From a checkpoint of a small transformer trained on Wikipedia: no biases in attention or MLP, capped logits.
Each number is 128 + 32 x the weight over its row's rms, rounded and kept within 0 to 255. Layers, rows and columns count from 0. Numbers have three digits each. The size before them is the row's rms in percent of the matrix's.

# layer 9 attention output (transposed), 384x384, rms 0.0313, rows 149-191, columns 96-191
106:184175106132128139150077121095124110101154139161144144181050123119135135148094061121106183106142088146174102164065102127138154145106170197102127104167154111105135157104138171060163144135137141110138132103152165154126119145140083138084098132122094097125109125092140087166130155151102130139
109:116123159141142153098112099166163118152101170185105187106118078100106119136141124177117079165165098129173129151108130125161140122123200169166099162119127094194026128047141121108071176066187118160141187105138111107109106109145207115096099180096170145050088118086118127118093127137107161077
106:153178105122118148120094136079086139114141080132109105146051116123115112142109128116137178127099123114099102112101156121044120151121111111085159126135074096120168141144153136139093103103096131128074119125116174103098121111126155093132081110088120118131142097077195083163136111152138085076
126:111080144066121134146161181103122162157113175165170136107143140126142122134107085113130105062086166134150126093201108144172132166115150067142054072099157130150182120185099166135152142112108134108151130113142187159081135121135092094131148107192114119113152133163146142072140142129131117136
111:158160094130106086177067106119107111173130171097099128126095162104110061140129123140088182112133098188118040128124109060136145141154137149101119146104107142069151156114164173150097133147143178152189116130093088139147142125155123150100154140119132127092093093049150117168156124181114161170
114:166108128066069182106078132155164151134161068081134134176090145139169161161127106134078053115108103143131118144151112182131175190155172115084148147175188059138068033109114160073084120082128127105096133148120124132169123202111096078071123123142031129181075131112184120132130189126129134110
095:117092146132148180168134105150138080134153176146125136136103119080167118099146156201162132118111079166138109161124150106099164150159170152149049081122128100102143126149137157108105122133074105143132124114127189165141132162125146141135142109167154102078104192067178114192171173134146127106
099:165187158156114135134127114116098121131113144185124166171152142105148135097045078121133068135165136105158099130168156145114154142158136166048048090170146082121105060115114139130122081117127063118139116166131150133096102077105118129109185131175109138083119133104102087130108067128116054120
093:122085157100139164101103115132144122152080154188146126126141129140163153134065106114105107100169111153159125118125105158173128097163187135090118122101165129130060168133087100068144162127123123117118159109064175133072170161113110086071169086177094104106189195115148081157130164188089143154
104:161106090126164127105146141133089199146108097101187107153162120138145141087139125094129184040115132108122080118124128104170144140125192123106140182130200139115110096121105162101093148137161123180168134222168138172089157158104094082110160133103135112156116118133126103064108121119123131140
107:121097154131093135103117132108146184088128112246091189089148145124115079125136150121127039140073146137151156143110128094176112103138164145101145141102141176144061145117150097133111123111137120151152147190073165144159110106115127095169129130133209141106136149142119144072085092191108105078
110:176087150109167151054079180107104156136102127134155127092114128149164098112064107110139071218121132054190167181056090149180062143179155165039126134126180164139068145111107113038156162144124164091106174157123134168099117143087079176090122089078143123113144168160088095117096169094088120087
114:159122142158137116161148159207184077130100155099153108174076176115106141126169123173107140138120099177087107192103064142037071109123113130121108100147041152119099095124169149105102129113093070134109136119129141130131130127118106168095080130160096078103074134071191118191112136102157147138
117:131113120118090149109109172100098143159156107191102122109127154104154067141041131146158143147130128104160165108136147105146095090136112168099069111148153176160139082138107064150142102158105125129127148188135129203030173104125109128165164104114153100123100099063163065128073067179103124148
114:128175104103143084120112101059120167129138156120164103126122118101082185114116163096119185135167149082093154179095111085100113156143131187141109145085118063165126115100123124150059133113078152167056133125121117091092109098143161130086084128068183161061136102150113152091107063083190142141
112:120066166112120097153149175191086137139158088073149093089105139105127164134133133109129113157120080150109113151092075115152130082172122150142163123104170106110131114160149158129099194130087175169123129122127088137179151138161157115123111088176117120128066116101108170155141140070146213100
105:126114152150113182118166140133168082131110159139125083098104100108129087112148101161112120169125110166112092134118073076104135110177153151150178120120094139085153175136137145104184183078134175116148129102086101146134131101124167154144070115108120130109114133163151154192153160158116134149
092:093139114169178077135109060129132089145111094159127077139099130100073104145104130119105119148155092214120141149163152126062128136086155134114102113158011092126172140082161154105137176140154140131136088101096154085124113128098123128111073144121071084102119117115114142174153130140103166099
095:170157083147106134096150179112105166166143189088142118149164165124219223132170151128140149117128181100119104199067118070145112161154157123122081157104192085073126100097106107093114092112077089107149174131113128203146094121159118125176167108131183122124151152154187143110104094069141117171
112:176097161166123091124103127087122114161143145148052164117113182176175134126157137137136180083066133180114155113115116133145156037080106115111127120158155153112150146167156123102112117160137133114222087149062134153151141125124074161178165103153158091123147155113110134070134118134169097145
103:134095126110082121100134129146138142134191120108125141123143097096143108144148145133148134088138137112132157154088161157184130170116119135194162130097188116219136116128087135123188155111133166126193178110121078114136139123144170089154133163087113090139144171133105183155103134122074164123
114:130122176101121167128141147132072117139085155091125110151170109119137115175115111164096099168158063179084164105077115136109122108178079062151117139157128187111106120140096129142115133132145156148116161163150106171104126141095070157122108098176147179112115091120151108102107079137132131152
109:098073149131088163131188141113120150119172128135156125141116131112133123148159181149148143156084119180083165112136114106145157127204089092088155129154161100114113124146190125095095087119078175104089117152094149147134133184150093079132093056110184161131117095116126095118147164122190116082
099:177181126141073123172147139092144147135156129131138132100172164103121135147130094086083105114173094203047116060134167145081126104106150130136133088118118087165155098162103196148127141072135146176126183132112130135127103100231131111085109137119019142104118165040139093164089082152124185182
102:117128148142151103056152102107130144119156114162124134121185175139170123113135165085147146097171143105068141140172116092109106129174132113114165128104110191173145108134115088138147153143131090155161091214124164167090122141073138142112170109129122147178172187101105103090188150186037085139
124:097165125197147111109106123133028126107142178149116122115124095139116153121118091144173155125167068105129126179078168164018082092133104130115077178127122170127174111084110097163110114136121115118157129103129098136128091043136137174144118125089187143136152179135120131118110108074135075133
102:174126147149156112129091181159123190060105092157152190105104130081096134143125100094118141130154193124170111139159072174151120099109138196100167110176164162128158080084138176143141105084135128124132193145128166138085133087095085104049103077152133161126112080119125077071123164109102098125
106:094157119093087081150108135163109120086179093125071108049121141147099111146110112129080173158179143102089098156111128135191135081170136151091124133108089088099145135091167095159122144156127188156115123145153104143155067156200117114132129110112061184204098072123128103116124115124110169174
122:168137172134126080166062122049118078139178097090104155161072138065130070136093156141133172117162144086100197139084185156089166089100098186111142090053168132142164139136084190137143133104103199142119142112116104116169098082096141117117176104126091129131154122097088069156145158186095078146
106:093135063150115097115201114092111074130118112146085110138125129167085113099067134167145177166121125058132137093070163112123153145101151133070118100115147160093168141114124112112152146170125188092148104121118121153120084127192153160157211140058138106162138119132064070153089132153136175122
100:131173123103205150099126135093141118143092147082132152105157141133139084148142160092184084173144088114137115100097114136126117123115047155157158120133098159121178213133120118148155089142181127111061124074138108089107122113134159156097138180078115139116143145144095072147139179149100164159
096:122074101156110137130065167144159149183099154146053127099154092125187111123146131134114066125110158121215131144110119132168109178066186143190136106167093130091169141140139116084169163147204081090133154102098133122132070132058098156132120165132146125092186159153093115133164167131113109091
095:124117084145139161150100159131166157092194133137148122119104131139230156155202168103149140026077159102136118185146127085133104157095167102175159125115100134118200132142135114103155114147129052136107120144165170163151092154072092115124103142152136105206156134146136102134169158170114085120
116:173194083134075138173136133073182103134109117122137178158125144157179129185144084157095114068122142146152096088175144161111198146052109082112161120123146089148123138133096144094169094119181137062110108089131100104157161165157079130101121157179018154118124112106117123153118136178095139139
127:137049111131117179143100166172153151065185168131118179111114078090135085130128136132079131070080084110123138145126116120102149126112128148139129114136139140182114088155145211097090111148153143135132174165164065101133153088157129109091124167104132092152094077102067146148111201184162084074
101:147126163127130176122092141097140133121203090095110133120111149128136152100160171144168164160132204113103183123185129139112132123091083125162191124136116142166161135152147054107188139158122134085104136127144167164069106128097110109098152078128105180207133060120085143142188163160090046133
098:085113158127147088113075179152104176129117118089119103093173155147095156155143145127133134203127160157096131130137089112175090118153131171124122203111106178138181170111142102147127139131141138149131153183115115124149126109108116142149112161144172166154105110122107165085108115085132115155
128:139094144136137188137073164099169090065152154142156121124091142166145151139143125162139135177135100082113142172114126150115125121099073213110161128157173098192203163152086082075177122146056104117107120132128156107107147149181131138076140105108153150104155144102100100151141122101099182143
105:151083137109135123142089112150127148120159095091107133143170086070106100146086116146114076065153099072095140177108181158174124168147136142188106098173147149140128092138068158149121176142146173174161114126174098142155121145091113130176164120117151080126091141102098187134118094086104157152
111:159135122065111134062112123079145112109141161123125118177118103164169122193066121129118084119111091092136109111107108138187099150217093104102157099158168122074080101118064124142118133125101136148130097094098115076129126117135178100183178149130134136157191104166135212130161130115123177174
111:133115124146106138161133111142095082114154126103120121149108153134130236149079167163142140160178177149082138106160125111129140143203187147135113155125169146097096094120106111136073113116053174113162107101089161164090147148177162116143194074121121133108126144081125168101112088102115197156
102:160085121065127136111138182147196193150144123123146134057171106107188136174176107124094074121074119145135119129131090121194111131089119157158133080154127111119162087154079172123213141121123132129137157099114093113144188129115089155185085156171118110097112117169111220107110120075145150153
092:159093150170085139126122122179148145119068146150121137157111088093161118136101162133161095149100178145149138134139102111116150138185147110111117133105093170168104153092110143123134129121111173066151163094097118135152164131063170170163072117157182092124120156139150188148160138120124073103
# layer 9 attention value, 384x384, rms 0.0301, rows 150-191, columns 96-191
105:124097106136112148112083048201165088140096160156079164123130061113122137134167092169112092149156116145167114173146138114107131163105154180165127140132097151168064128048134125116070176064130092148090188113153136102138089118201179090132081176159152107077089123087144129108085112110121148099
100:151148126172116144095105179119096121121125103149142114158115168127161073128094153124166130127141112109146110138108115149095120152106116059104153143160108115130159150108197144166104071163129095128065114136144113080110116080103175158140105128079106128083141117129173116106139099162161095082
117:070107123077132152185131175072128151124083153172154107145153141114149105174126111114124146030094147138180126117186140120169120161122174086120059087127128141153167124180090119107143066075134096110143116134096139228109086119106071086172138141189155134151122136154119159063141166139122149137
108:170191094191120128124117129152118139161101153028125171117114143087132050125115126141088135135113090224157098120118067082142093128152139161090143183113142142073153108123140205147109155141159170118160126111117114121116140121089111187116153133112164123109109073076126137160157121180154126173
106:136126099092051152113121098161152118129145078045154142223103141138194131136117109115116060150154093174143086155149129185108173173148104080117157158167178102135113061107185158072096071076164168125051132078143131062124134136137124146065147116130028140148104111134167144130147121123117128120
095:136124143145139139107099140190164097125160118146138130132092110079212143083132118173154125120132073161196139167156104087136120140141144149183065088104171116101161078149094165172114162093086113137111153085172195172129109163119199108140154190148155094142146181137212168157170131138181138126
105:137141108122147149095149151110128110148071112178112154196135157114187144159108065109121075140196135141138124125189173129108110154148125107107077098187066108149076048167111135136107046127155117098160184125106149137130077088098136120095212141144060159114123157159089105054155108150150095143
089:143065139127163129165118142127158128141115129173206094112142133134170217138111134115105128076133145166183149113135135126170125066100166160143089105060168152107053111143079122067146163140132113108128169119140124164117180148098177058078126139170117111149129156102109132145175122131093119150
109:106115112130146113109111106077109182137110112134171114184134102126129058111131124087148169063123151103106102134137101127150137080177141136101142151136190169148113139084107160093092150110125120187143107199202167177115137139121057120119124146160141086107116103088109142072100078109103122146
105:130066144119150111168088081112143169120142148203076147148121131152123131128119165141099077147118144162169160165172102095183069123122163131061106153111133153129091143096144138157119090120119134098103143216071139148145127115128111118185133114147182140114128155204089163060097120164083184107
104:130081110076143092108024104096112180121131126136098114114089117176148153131063133112135163160133120095183120192062051122171104122150129130073126121116153159151051089107121148078155158173121141095095179190131100190129116123099095169143139091088113139057135167103100118119154164073065143065
106:120130174131122141129154173225135096107120117125118127150105147113146179098142134181154127146095116163150095182053058123071087142135117139150077146153061177106095109134211112138137145109129085145143143089163111119129135084114195160117118138090101107095074081095193142170124145121162181115
109:157036077093158115073097144091142129170109101170131082144149153082156113143056148193123184125130084113176157132137130086159103110129110185119105097154176177148120121121082087166160087194115177149087119158099101162087115122101087102140149120114149122099132100047118128112084094193143158131
110:110188146091133126119095095150123174136117172125106147160135102095110133147139132116130133133145150099100149209094088104115108188148151129065127176111128096135113133119121120125077146076069129141045106139088154121124067123171095131104100124087157154060107110107134133157098098089183108090
104:101075139098144094169172160169104143146159087068111099102068139090125146076125133135114151151141094178121079137079104072136157106152153141139130106096169073083110127140110220140121222099134173160128131112107112148141171122115162123138147083120126124117098121145111174202169148081105164121
106:181165184237138117135141181080137075164135175122158120037147101110113102149139133141150116158104148163120148122143081088108133162137152175150107092112118126071142161117161116090137194096112139083121175097112104161119156145085222178107108140128153125149137122130137116161176133131098105173
099:125147148225141132102167112116113122173146132130083106120109147082077102146104102118170112133161127173143173097067111159075144120081147107156117105129028121089137094102167115117124174171131112104125138087126103078122117100107151125136091131094082103082135133160139128162157158100133113101
115:171156154109154094094125137155113140150110168063165134126131113145196151153151122103121142101106141114127143216146109094149133151163134149106041154097173093106117118144114119142108134069065147147110138138072136177142050139159110132135169132130152154123140140145158145117070088121146097140
111:168084159163137107119137125056150142110141112143062128045174141157134170068138139143133110122059133168125196097119079128167122033086088145125122116125135154129157145177128127088163103186132151112172108109124110181140184150116089113124147146140159141183179112177078117074141125150156089157
094:133113124096119140159097091118117111153159097082111142152126115096095109173106153110115118091112124091048169189154212144160155187145133195162193127131172087200171142101090121143153145108117162129105139145088095060129090125157147127149157093138148138170131167106091176166086112094058183136
108:140110157125123130174130148138073139101119206101146098118146078145144114127129123153092128148129087165098111142081115116099109132142100087161106118141148222110096107134106113177135145163184126149125137134191137183120195120085134158139115105194087174058124107098146111128127115104145142144
105:149096147106119090125178141089144156110175125154121102118106128153110114061160155103129163157093077185129141150158025093130143122181092084086105080094182087087142166153162097111092069106129196097080102125123111208134169116145100095162097118098205176090124134164129115086114120162192128098
094:140161137184095124177193192134073148124154108044138134091197138119136090135161107094122125124140136196088082109118172111141116123075162118158151102095099108131149132141173168143093122125184147153117161129142077065145129075139209144160122121086050133073088161097043126153103091179133138224
106:138130156142124110119140141097131142121165089145166113113163165117166073147148140082156164085174123146101133134199073104109117049149122151112155108102133180150150130103098078124149195144099124137177138191119179103110106147080114126117131113110142153178139197133070146105140101121077082170
114:158157150167176088121119120143061125111129178141116131095123085128142123152121108107147157115164094095110140145113188140077097106111101090127103182169136184170151164102131104198130109126112090151219152121114121100142075099121156176111144125095161137128163234180137117107115101083158079113
098:090069116142111126134133170137134162098062073144135167130094151103101137183139135094164148123138162126132107146151110162148136076114135146095142134171106156141122141096123151076135054068173119122137184147111137148125128091143095131103119110177110153096116106092104120038165164066065084117
102:122149126133117086123141117181123122110195072082103132076122158165126104115117135138102161174179174177116102111093120103172143092119169121108170141117100108082192125131156122106134154153098191131160116146144086122141125166132089094112121092070079114158135087201110098187128134138136112151
108:134142207132123128132093137046097089142159066079135163141138140072121125160108166158129145133131124093090178166057184174106150103116112144136185121075167080112176109120069168162145155172148152142118139146130111107133090105113141117110139130129103115140162130141108111134196147120099083123
107:162092124140146065098183095034118134137132115157094138126147144196078103116054124164133170157132122065142175099057135124134141079121110103110138110110197101144145133084084055108110163250097161102178106135138093148092101116185113171127185120044145108123142152164040112135120127136087160153
093:147163110058134160156084145141138169073109186082138147115161115141102077151158096113145149137122086073105083069053059146128134123105101157149144087070095147119130146130099150182183172171179096151061133110165119112096143108150162168138102187078117126098099154055138067128137183167111191128
099:135052117198102139141102137125168147135109173130080110014146101153165103122147143140119066110100159114152166151162096129158102174084161159152138111123035153113123080176142101091133185171169093104136187128143128099136088151108091153170139178135136129158183162111128107112181153151127132122
113:128136161155154135115095128155125133115199152129191115082087130122200111157166157092164169051115155096157117155165105130155127140122138146134142137096115117137172161107149140108162156130068099154119101197133143116120082198090085112121113172114175080211164111132165125171126110186135099124
108:117206082138047171137133143119130102098112123079185171139159171161134131192166088126109120141092120139156064080139152169131168175123093132133157131152138081166124175130170134064127079138230114065115105109137107077141162125119087172129132133192080134146122107103092086113128127161074130167
109:139073093130103153125116165154137118059193159148105142131132065093145082133103141138120140127108102116094140163112101130111137167123087092162111103151119148195106193087123164067124088166153093166124158154152069101079142116166176145099148170117139062165116052106100136110111176178134100116
095:124141152130087150095109127130166086107170019137089128102120191122097144125175198114138183182122151119081147130179157135085122119084073129146214122132119107148190159163142057114180121159164161102132102146091147158097122135094056083079084075085163181187141145073115127146191148150121068127
096:102132140113167058147093156145112153139100167049117118103119146124086107136143139110088141166105151176086114108121052087139101143126149154111147195084133180118161143160120106125150191079147165163160149166087145111150139127146120102153118119138122129143113087184169131139115149100121119105
119:131065127111108156120114113149156125077120150112144124124127138153159161145172094141176131197102081069138130155097083130151136133096066182104148126099185081182176154150100066067152143124085119097089091068111118087103125141201142133105135119062156141155165173079125118183132116138108149132
116:112057146083118154131085120119133165143120111101063109196129112093114121152079104141126068048162122084067165170097188149149140151151125103163159102156140155137130094104021132158121178143081148169107117135168088154138106164122157144179145115138146096126119127116091189128124113054132205133
101:222082104044136131171119110098144127123099163142163101165105123172179140156063085140105083096132124087126105112144166137152119117167118037095136106156129108098084101145065166161131128120065120115110089077088117105124147124128181111130170149141073147189175111182138157099135126119144141104
108:107096155132072119157194108155111093151122117070154140121114133146096211147085126147118135161117134180150157162150146106107150131175159144133077171110206109115107135111081095140108146089075179096126123064041180183128160137152159106091186103115082192152144154116096167175095110086085150114
096:131088114072124143147116154110159164126121125106126099077134115113162112225154126134120095112091138105075129140160126122220125180130166155129112064157094160134139129163094174106152108099106123129074108100082069126139160164142146162165146151201098112127138115124061166093126150081110136143
098:176170144178128115151109165121160106165094144132157140139143116102148126147117191130131075123102136171152157143146131117090143154172158124110068136132125128144079143087116107084177142110134139074134206115065124150119162152087200137154149127173180122204103085188182139148152136066108079123
# layer 9 attention query, 384x384, rms 0.0325, rows 192-221, columns 96-191
093:129091158102151135088120114122075144103195144138173120140094151123144162113085100121145077170106137083099123130060126124186127200163122145178135119086112089143075181126150139172151103188119136142123112152063131124159189146106128111085155135116155083131143206070126150128183168147134156149
071:099152111134119135132144154135087113066147109125125104162102097162149130142086098087125087131169118063162114158173112167124108119177195149159129121088105097148151135141127179152088083104108089082112079118084103122087090136168120130144144140141165133148214176105146132129064122121171105168
085:119122084131135136182120150114228106196078080094075145149104110112123119114173164122113156126147127173146133130255098142062159072118053112116167107174168142118165073139097082105089123074157075110125089131123139139099109099145121115144099143143100129156058104135168136101051079102136133116
083:127086161099116139092130096102148155109108111131145153161130184112081132124111096106124110102136163145126114131072136128119122144111108157121093134155190162144170140178101091073125127161142134198137141091127146128185134133114104099154116129117091154132007125128092143129175122076090153084
077:205160121130125147143088109107086074144151139099095117097131097138137106096165141172199158093135104124099156071139095090103140137035139064099096124151156172119113143130102125071136145127102099141128179133158144179075144139133136109161116129157071190141098136083082124123136193073128129095
099:109173198118072135126128107117079133124178185142147120118125144124136132104095095116099080142120127080136106140078125145180073183162176160156129144072118077184082172136163115199106071166116189138140183139078070127140172150133110130122167108119108057074196178073193175180160148165079152207
097:132160154133103147135190114119061067129202163152193111108108168165163137120082126087145130099143152110140098156119137163152082143139190133125165176094126101116101181107176139198095071196063147121187147152096127077093136145137116117093164107118068118097154150119179169155188116128070121176
070:143079173117112162115100132154093050093089110158179105115118141149162149148071106113067087160144165120129148139079123110167122169197120161202141120137127048094154122146155141126132088143124147166144111140113089149139183152113117106077111130053145101144130123099151136114135115130114142195
093:078083092143141087164149131123123135146048084090138126079124169109119157160086177158086149142147141101134074177142119114111080105147125124124155180072147131124132107103125120148126151141109148155115110176131092083123108115143115171122096119162117149099160097138142150149113093104135117148
079:086114148169203102145152079171133103175026098142130136134167120172113126188107128106109109137075098108134112110113196091138147144084088083071142081190146160138165126137103139094155160096130156097157092134179083119164137126138175077104085157129164065167089080118108131099125121064161119135
096:141148126166078149142114118100096136099191135111137067109141166171151135085124154106170111114130146083096118154086108117199114180126195152194140118076134133111100196129172097162121129211115137100165131095120074121131116133128159133145213105142123127111172155079165152163166167127138171160
079:116116110074109114124136144118131146148114094102109114151105118086149158111116092136126097157174152128132104105148143107130111093168059148104106121099088046124101108112114090181106114068195143169106168173119115131157143107115087137073116189091153131075120137163139183151146103162118145196
085:049134138104131117132160117098124054125077086158102164110138165163126065159084146116115115095140104122109113126127122146069100080122066086148106137156163141152094132114087118153132107064126190124073122120113088084126117110200116149091100169118127082129157149116106157139167114178107098133
093:106174105149207147154126121161170085160108126189113122115139079155183090134168122131169178122112108187106144077150174062053178131107103075074134113182124121081155137139118108095174114094082101083102129093142100152131076163096150090138077155093162166161095098132082080152132089148133134096
096:142166175123098117138117121142089112079191147125097116084135189145095152091068137101115124163129119175158148173080074132151153160100134092139136137100150130139114155125140091156162132157093154125096118136088186111123123125158166172151140163142102115121171155087150160163130108150089122115
084:065128118087091143108104111138140073183053109127110116125089166105089164151092160129079138152125102118129120131136161132160139096079104109095102123101145122080131135049154077159120134093079205156155126156140090141142106175131111191081102162122146102167183088120092149128157122106182069159
098:149100099093139130100120093116126168179154160150198142097100148127096126113147079146154096147090163119093098102048123053178072172120097188120132178122107110087087163132127092138104104145164184118108110150126081140190125153126106124118066125139138128098173124152140135209163120138101143132
094:102156136133140137157136110158112081144114078121164111126185113133101147180168126136077121115117084050109121146078190158120160131119101061108101142151158139154172193150144184157128094146110172128106104153150138056095181148104082118117146133093113073167146145101109152083177114098101095151
110:095127097134200101128106105169147111168128111152139155074167094090142109151124150092101152165158117110097158109099162093111161113168110082097067136138181104112122110130090196125110079108097145106148164171164106170115126121107159047113097106127119178129109085111120126100107070104121138128
098:136117120148155175163164128152124138115149102126140107117144086138090125133104086101066149140097121100150160123172106173183107226120164122115133128161137104150131168073167205142080127203141097142116142121117128123115157144179141152123138062146112144086105097102115098080069082060146131107
128:163130150125150156162113146106117216079148113102147119130166094124143167129153082104102143102145126103120184067132092146160070212104172216143209139122098070165149137118134128120118151227141096117137169121179110139084155160174138150135167106101112153101132140135142124071095116090076118122
102:165093119137120110121140082129137091096176105109109157130175191136069141102127152196110130198153122123152100191089123159117101101107139127149106129085171172147101113135137117159122151136106179142137096160158159139106154131142153142125120137126143090106137163102099130190134115106090087103
136:101107144121110151056171145135120101189116165172183112175098108106112085123126098136165131146146129183157125145146124081100164072174135134148112116086144162104168101135114136138155159075113134190126135099093140186178100167113141149076130146126136109164119137144209076143106094112163106147
107:073205146124104105114121091129046076144163179099114149129104094137128108110108089113115092088114123125079101096043154115098199163185157133204137137146086114136124176147117089152107133136141119103066121125104108092149156094121126083165108189100099124123119182141164131123137147142063168158
103:090120085163136130109171120108156118122059116094111116162119134123097150132103138154080142069125169144146131093194150134090138082127090053170107117109028113130129089161139099158099145108147105140116079103091125119151149050173111172117097117117140149106083152130080112116120153154207142087
103:183143109127133148141134132126187166130172136085165163107109118129135156112149145093128100198103109134112107139086097113148143165171160158091133155079128118110135149206166146141136133151100152107147163163144147159142093198140138095137154130141156079170163084121216143153146146129116101089
101:136165077135164138170132137101088114072185138118174182037142152150197126071131150171171093152081119120055114125109129099125097199116141160124180178073115139095108133104143117168084130164113165044109128176142108116150105108139169103148099107140143201072109118161079173153141179065099154149
125:159143126196149139183182160193114112153113070128145060080105138180077153175117158098112107113082092115151162184120154129123189158060082071139117167113153151134078171105143183139118149123107144166134111155144138074096120143132165149168125068108127105138186083150065108096164119131135155135
103:093149175177109173167118163131159147148188167188137105057111078110114092126096164110130121143116175136099104125148129184114148150116172211127162136180065130145165166132155031071114142139122105103086183191100143150108067107105169130117090181115117137149120082067127087188142139197122198137
100:133131109129207187150123172109112144115163183146157106120169131139145128172165163142105162147126086146133166105157104151157100198125158124123151135119164174085123116144144113101152189186087118158114103110163114200083144176194122129100141101198100138114111077090113122072089128107107173150
# layer 9 attention key, 384x384, rms 0.032, rows 192-221, columns 96-191
118:151173148131127168126107134085083142078246137156148079074152148148189148073096101157168085093081100121106127125092094105147140212108136192150161169091127143177109170150167094081095113166136143118144142098105102169183113169097112124189123140121128113092142172116106142162179187103061149173
075:103148178176170101165156113184102108157117059170071147133147143173152135179083137099099171113161142138213121134164165120141167101120124088094107126107123140137136130117106177136119074093087109143129132119110130128114101119170167141098134140055130137141132110146144091106068150120148118126
102:123117073116129097154096143177190165199122119124082155203071125098104129150123149127099145177167107165125154128214141174118118078164105080104100097168159128121160096133090153175135137123095128156155108157148162100118136097159158120087133134164154144185096096186113108088103103140182092102
089:116152135117061133138105128111128179117078106080166127165115107090083080144121107148156084125106133084128174091106111148160050121151140116157123121146108135113158156142091133113169139105196147133186132100128152137203109095137109153176160143145155160188104126063116083136128138123126138083
080:154166131151123122169138118168172122119143119088163064111082112149122147131142115089187068122138099119103158098084064128066128087134161132142118104122122078115112132107104097175159154120127189085101157128106173098124174128131134160110121097160168129111161105076146127199119104187158083128
099:143173150092084177121107120115081153065170166074153094126157136113165176137144118150126092108113112088119131113146107122186116165153173175177199145081127114150120173105150151141122084167190138126164170142108081105188158113141089151168184134102124105113163125113114124109176130105050167197
089:126125154164073160134159064124087127133099135130145087150062148115134127153127143116126095092157117100101135101120120142086113053146161154135151170122109102150114149112170121160093098110124172107146160142096129114102143117184111156108175077131101123130140144075194161168169117108128148149
087:123146097111137130112083102117125126131185153103185191106152123062190176141119092120163155127118096071121062129076214122170130211119095109137118134125167163102134118182146124128134110100143105105158200165135094172130108152096094107166137139091078131120066102096126134165135179090095125183
086:077122093113095107111101093127106167133080138107167117127128161072120121129112155125094153112164125137089100175157183124096163074174132135092093158167133162145166093131112095139123122130120151185160104114093118127067168162149120114086122119140121138160129087159173120139119137118142139102
085:143105116111129131101167066100187132152144133135150143162178067136126121132119112101147130119177122042126114105057138130126081135112126141163133091144175165124127106118073143098106176136128103125155126113133098178126116157094090113167117148184151091175131050134074102135118216112168078135
098:146147124126120105186059153101067131102152161131095085059171125165214175110147163132092125114065118158120129134113125109181128165086168163141164226112128142150065199148176142133121106177126161128140138118127094131130103134149153157140143105125147098139168131139144139117188137093099184148
075:180091100095080129137150211127181142197096111144119183158140127052143135082117164121105147174081172156220125135134128089146102106180110123103096138141140130092152101121071140126217132131181120207157122137158115116154134090119126111109154145122165100139108121125098079044108108105140133107
086:110107113117137108125155118142126090138082167092132147155144074185125081154151185143170187157132154065140122096153192097087127137157090077093090124107136174122131103143086127138170143095076103135135101122095090123115115107139110123150101120078183104177120049145090117119162171163098092070
094:140137158159157161098179151138175095156129134174126115165114084180097150170146119158162147132208123107136087162107125107075108138096079087076113032115152116089129108131090118117161174073106105124084114120131150117088080156061177122124088173146158158140112098148184121159110153139172077114
089:105255110128111090142120108123104168080138174135097124092138194138147130121134151122150102137066147173088105099133059151157126140104146157116165193115102138137082133083160126112144094149129167075133102108064113103118065158106151136138123142191125130178166172160169151133188114078138085136
084:128139149112213094129102136150120119164130115145110194091165100090138135117143127156099136134130126135146156139156152101110150084124084118077109094117152140145141069124106087113161130094101091154128123111159097103144165194118108075135094110183149147169142115190119112124101154136162097148
098:093131118103144147116094103057114205103140174155146160169177119107078097097124090160115154140143131116125159089091129116172161152083112202150143135127086112149176151142174110128101120115122072093115124091184131179160099139104111134132078178089074180104142162100151102145125177118081126130
089:088135166188095135121129099110088113113075060181086083109145150146111117126096163062171144085108156113096153141112164197094146102086125065149137142139114130144122155162167148149094121162142082145070104093109120089079148138105129156125126082114120096155158087134105176164084174135168121139
084:056107176137180135089147098093165141164119125127130118150141113121109126093155124128129129115213129097141129130121140155108151097137140111118101042044126087132120149179135099133131147087098140124156133137160113188126150138083159065145110101124160144134102106083165173139086090097139187137
092:116165099146068134146087132140117121095138106110114130098142149145127137155103120060094067112115109149080129124195132157154114130123175169149141179160092138152052166136138154138112129185127101076079144118098124095117150122158162151159139094166138106137148107133107147100169090082112137122
118:135079100119036090168107160119069165109153137083124088076074177139163179105083124112104104126058101110098105151133069123168102172119149186184183178187120129136107164070117165177078130171159160132134150133095101070080120094183127167129136116148117146135162121132121155101157133120104152111
083:111168094078143152135133120101166157109056161109090164124181136119168081122144184142181141140127170173134178106161170137089087094137177130186177145135157165142148121161080149099114071147122116165116092101123088145098142166107076163080108083128121138147121131141143128124125129161163093082
088:138121146109196194141129126107189092154123150160155169146132056118139106173142125144071161128157113118103103091107180098121140148142110133115095059104115110098170092109130134075164137072145098135106165146109174137174097041105150094122099166129103206117076115098118103132102143163124132095
098:154184132133096142156130097081049109095159168112137095078099140171155103124100089098150107115107115127062105083119103141134154127149169135112119125085121147129098173106142126203109128134129153117111168173094087130168116139146103113191133110144090124088141154089099122157119162092084165177
099:109139166127093085114196064139127111067102124161139094117102138157145124141081119083130124130094165083131175154189117196113138086172106105149126132149141099176120136112143179130087140186173149137139121128141127093120183111115131133068145125071101097144133134130130093084129119107165083173
113:152101137087134167111100147073169186094199151154121101163116106112141120068169143120142129110105117133168201136118114118159092159084108104160150113111139133124110130103140135106100139138148180127149110095119133149108138083110143146146166113111106105069172114122054157061167127109141198132
114:082164100128104169125057128123110149073160149088082168113179149139123148128111159184131100118112127148118100088132124144166144138105145178148190192141113187156141158187173081142110127162150084060156105110119181149139123148132159140207123191151148135100133158121115146170189183107094145096
099:120083121198102105101133135167146103121160103134142126104144170141132162153157206135187089138136097115165120190177156141090128090079089082142127118158109159177079102100136141168118114111115092101099035082150143102075115118119121138115113136181162099136154143210141175145135160137174095117
123:139180178140091131144153116085124139062124173174097087105133101106145109146125122118160088066075122118134119158170120179073166105049170119092120150173074091167117117154158086135136129144180120164102112180130132091083131118145170126148127159157097155117144165123086129088128086173133189136
112:115129146088111118135066122105101177114136160162171146048168152110128118131094126087122139085112088134077109105157130156110121122118204136117155145161064133088111135076078084141124109181118140153134118160100082115079104118129148118099158106177097164138140125080150115151118157152082134118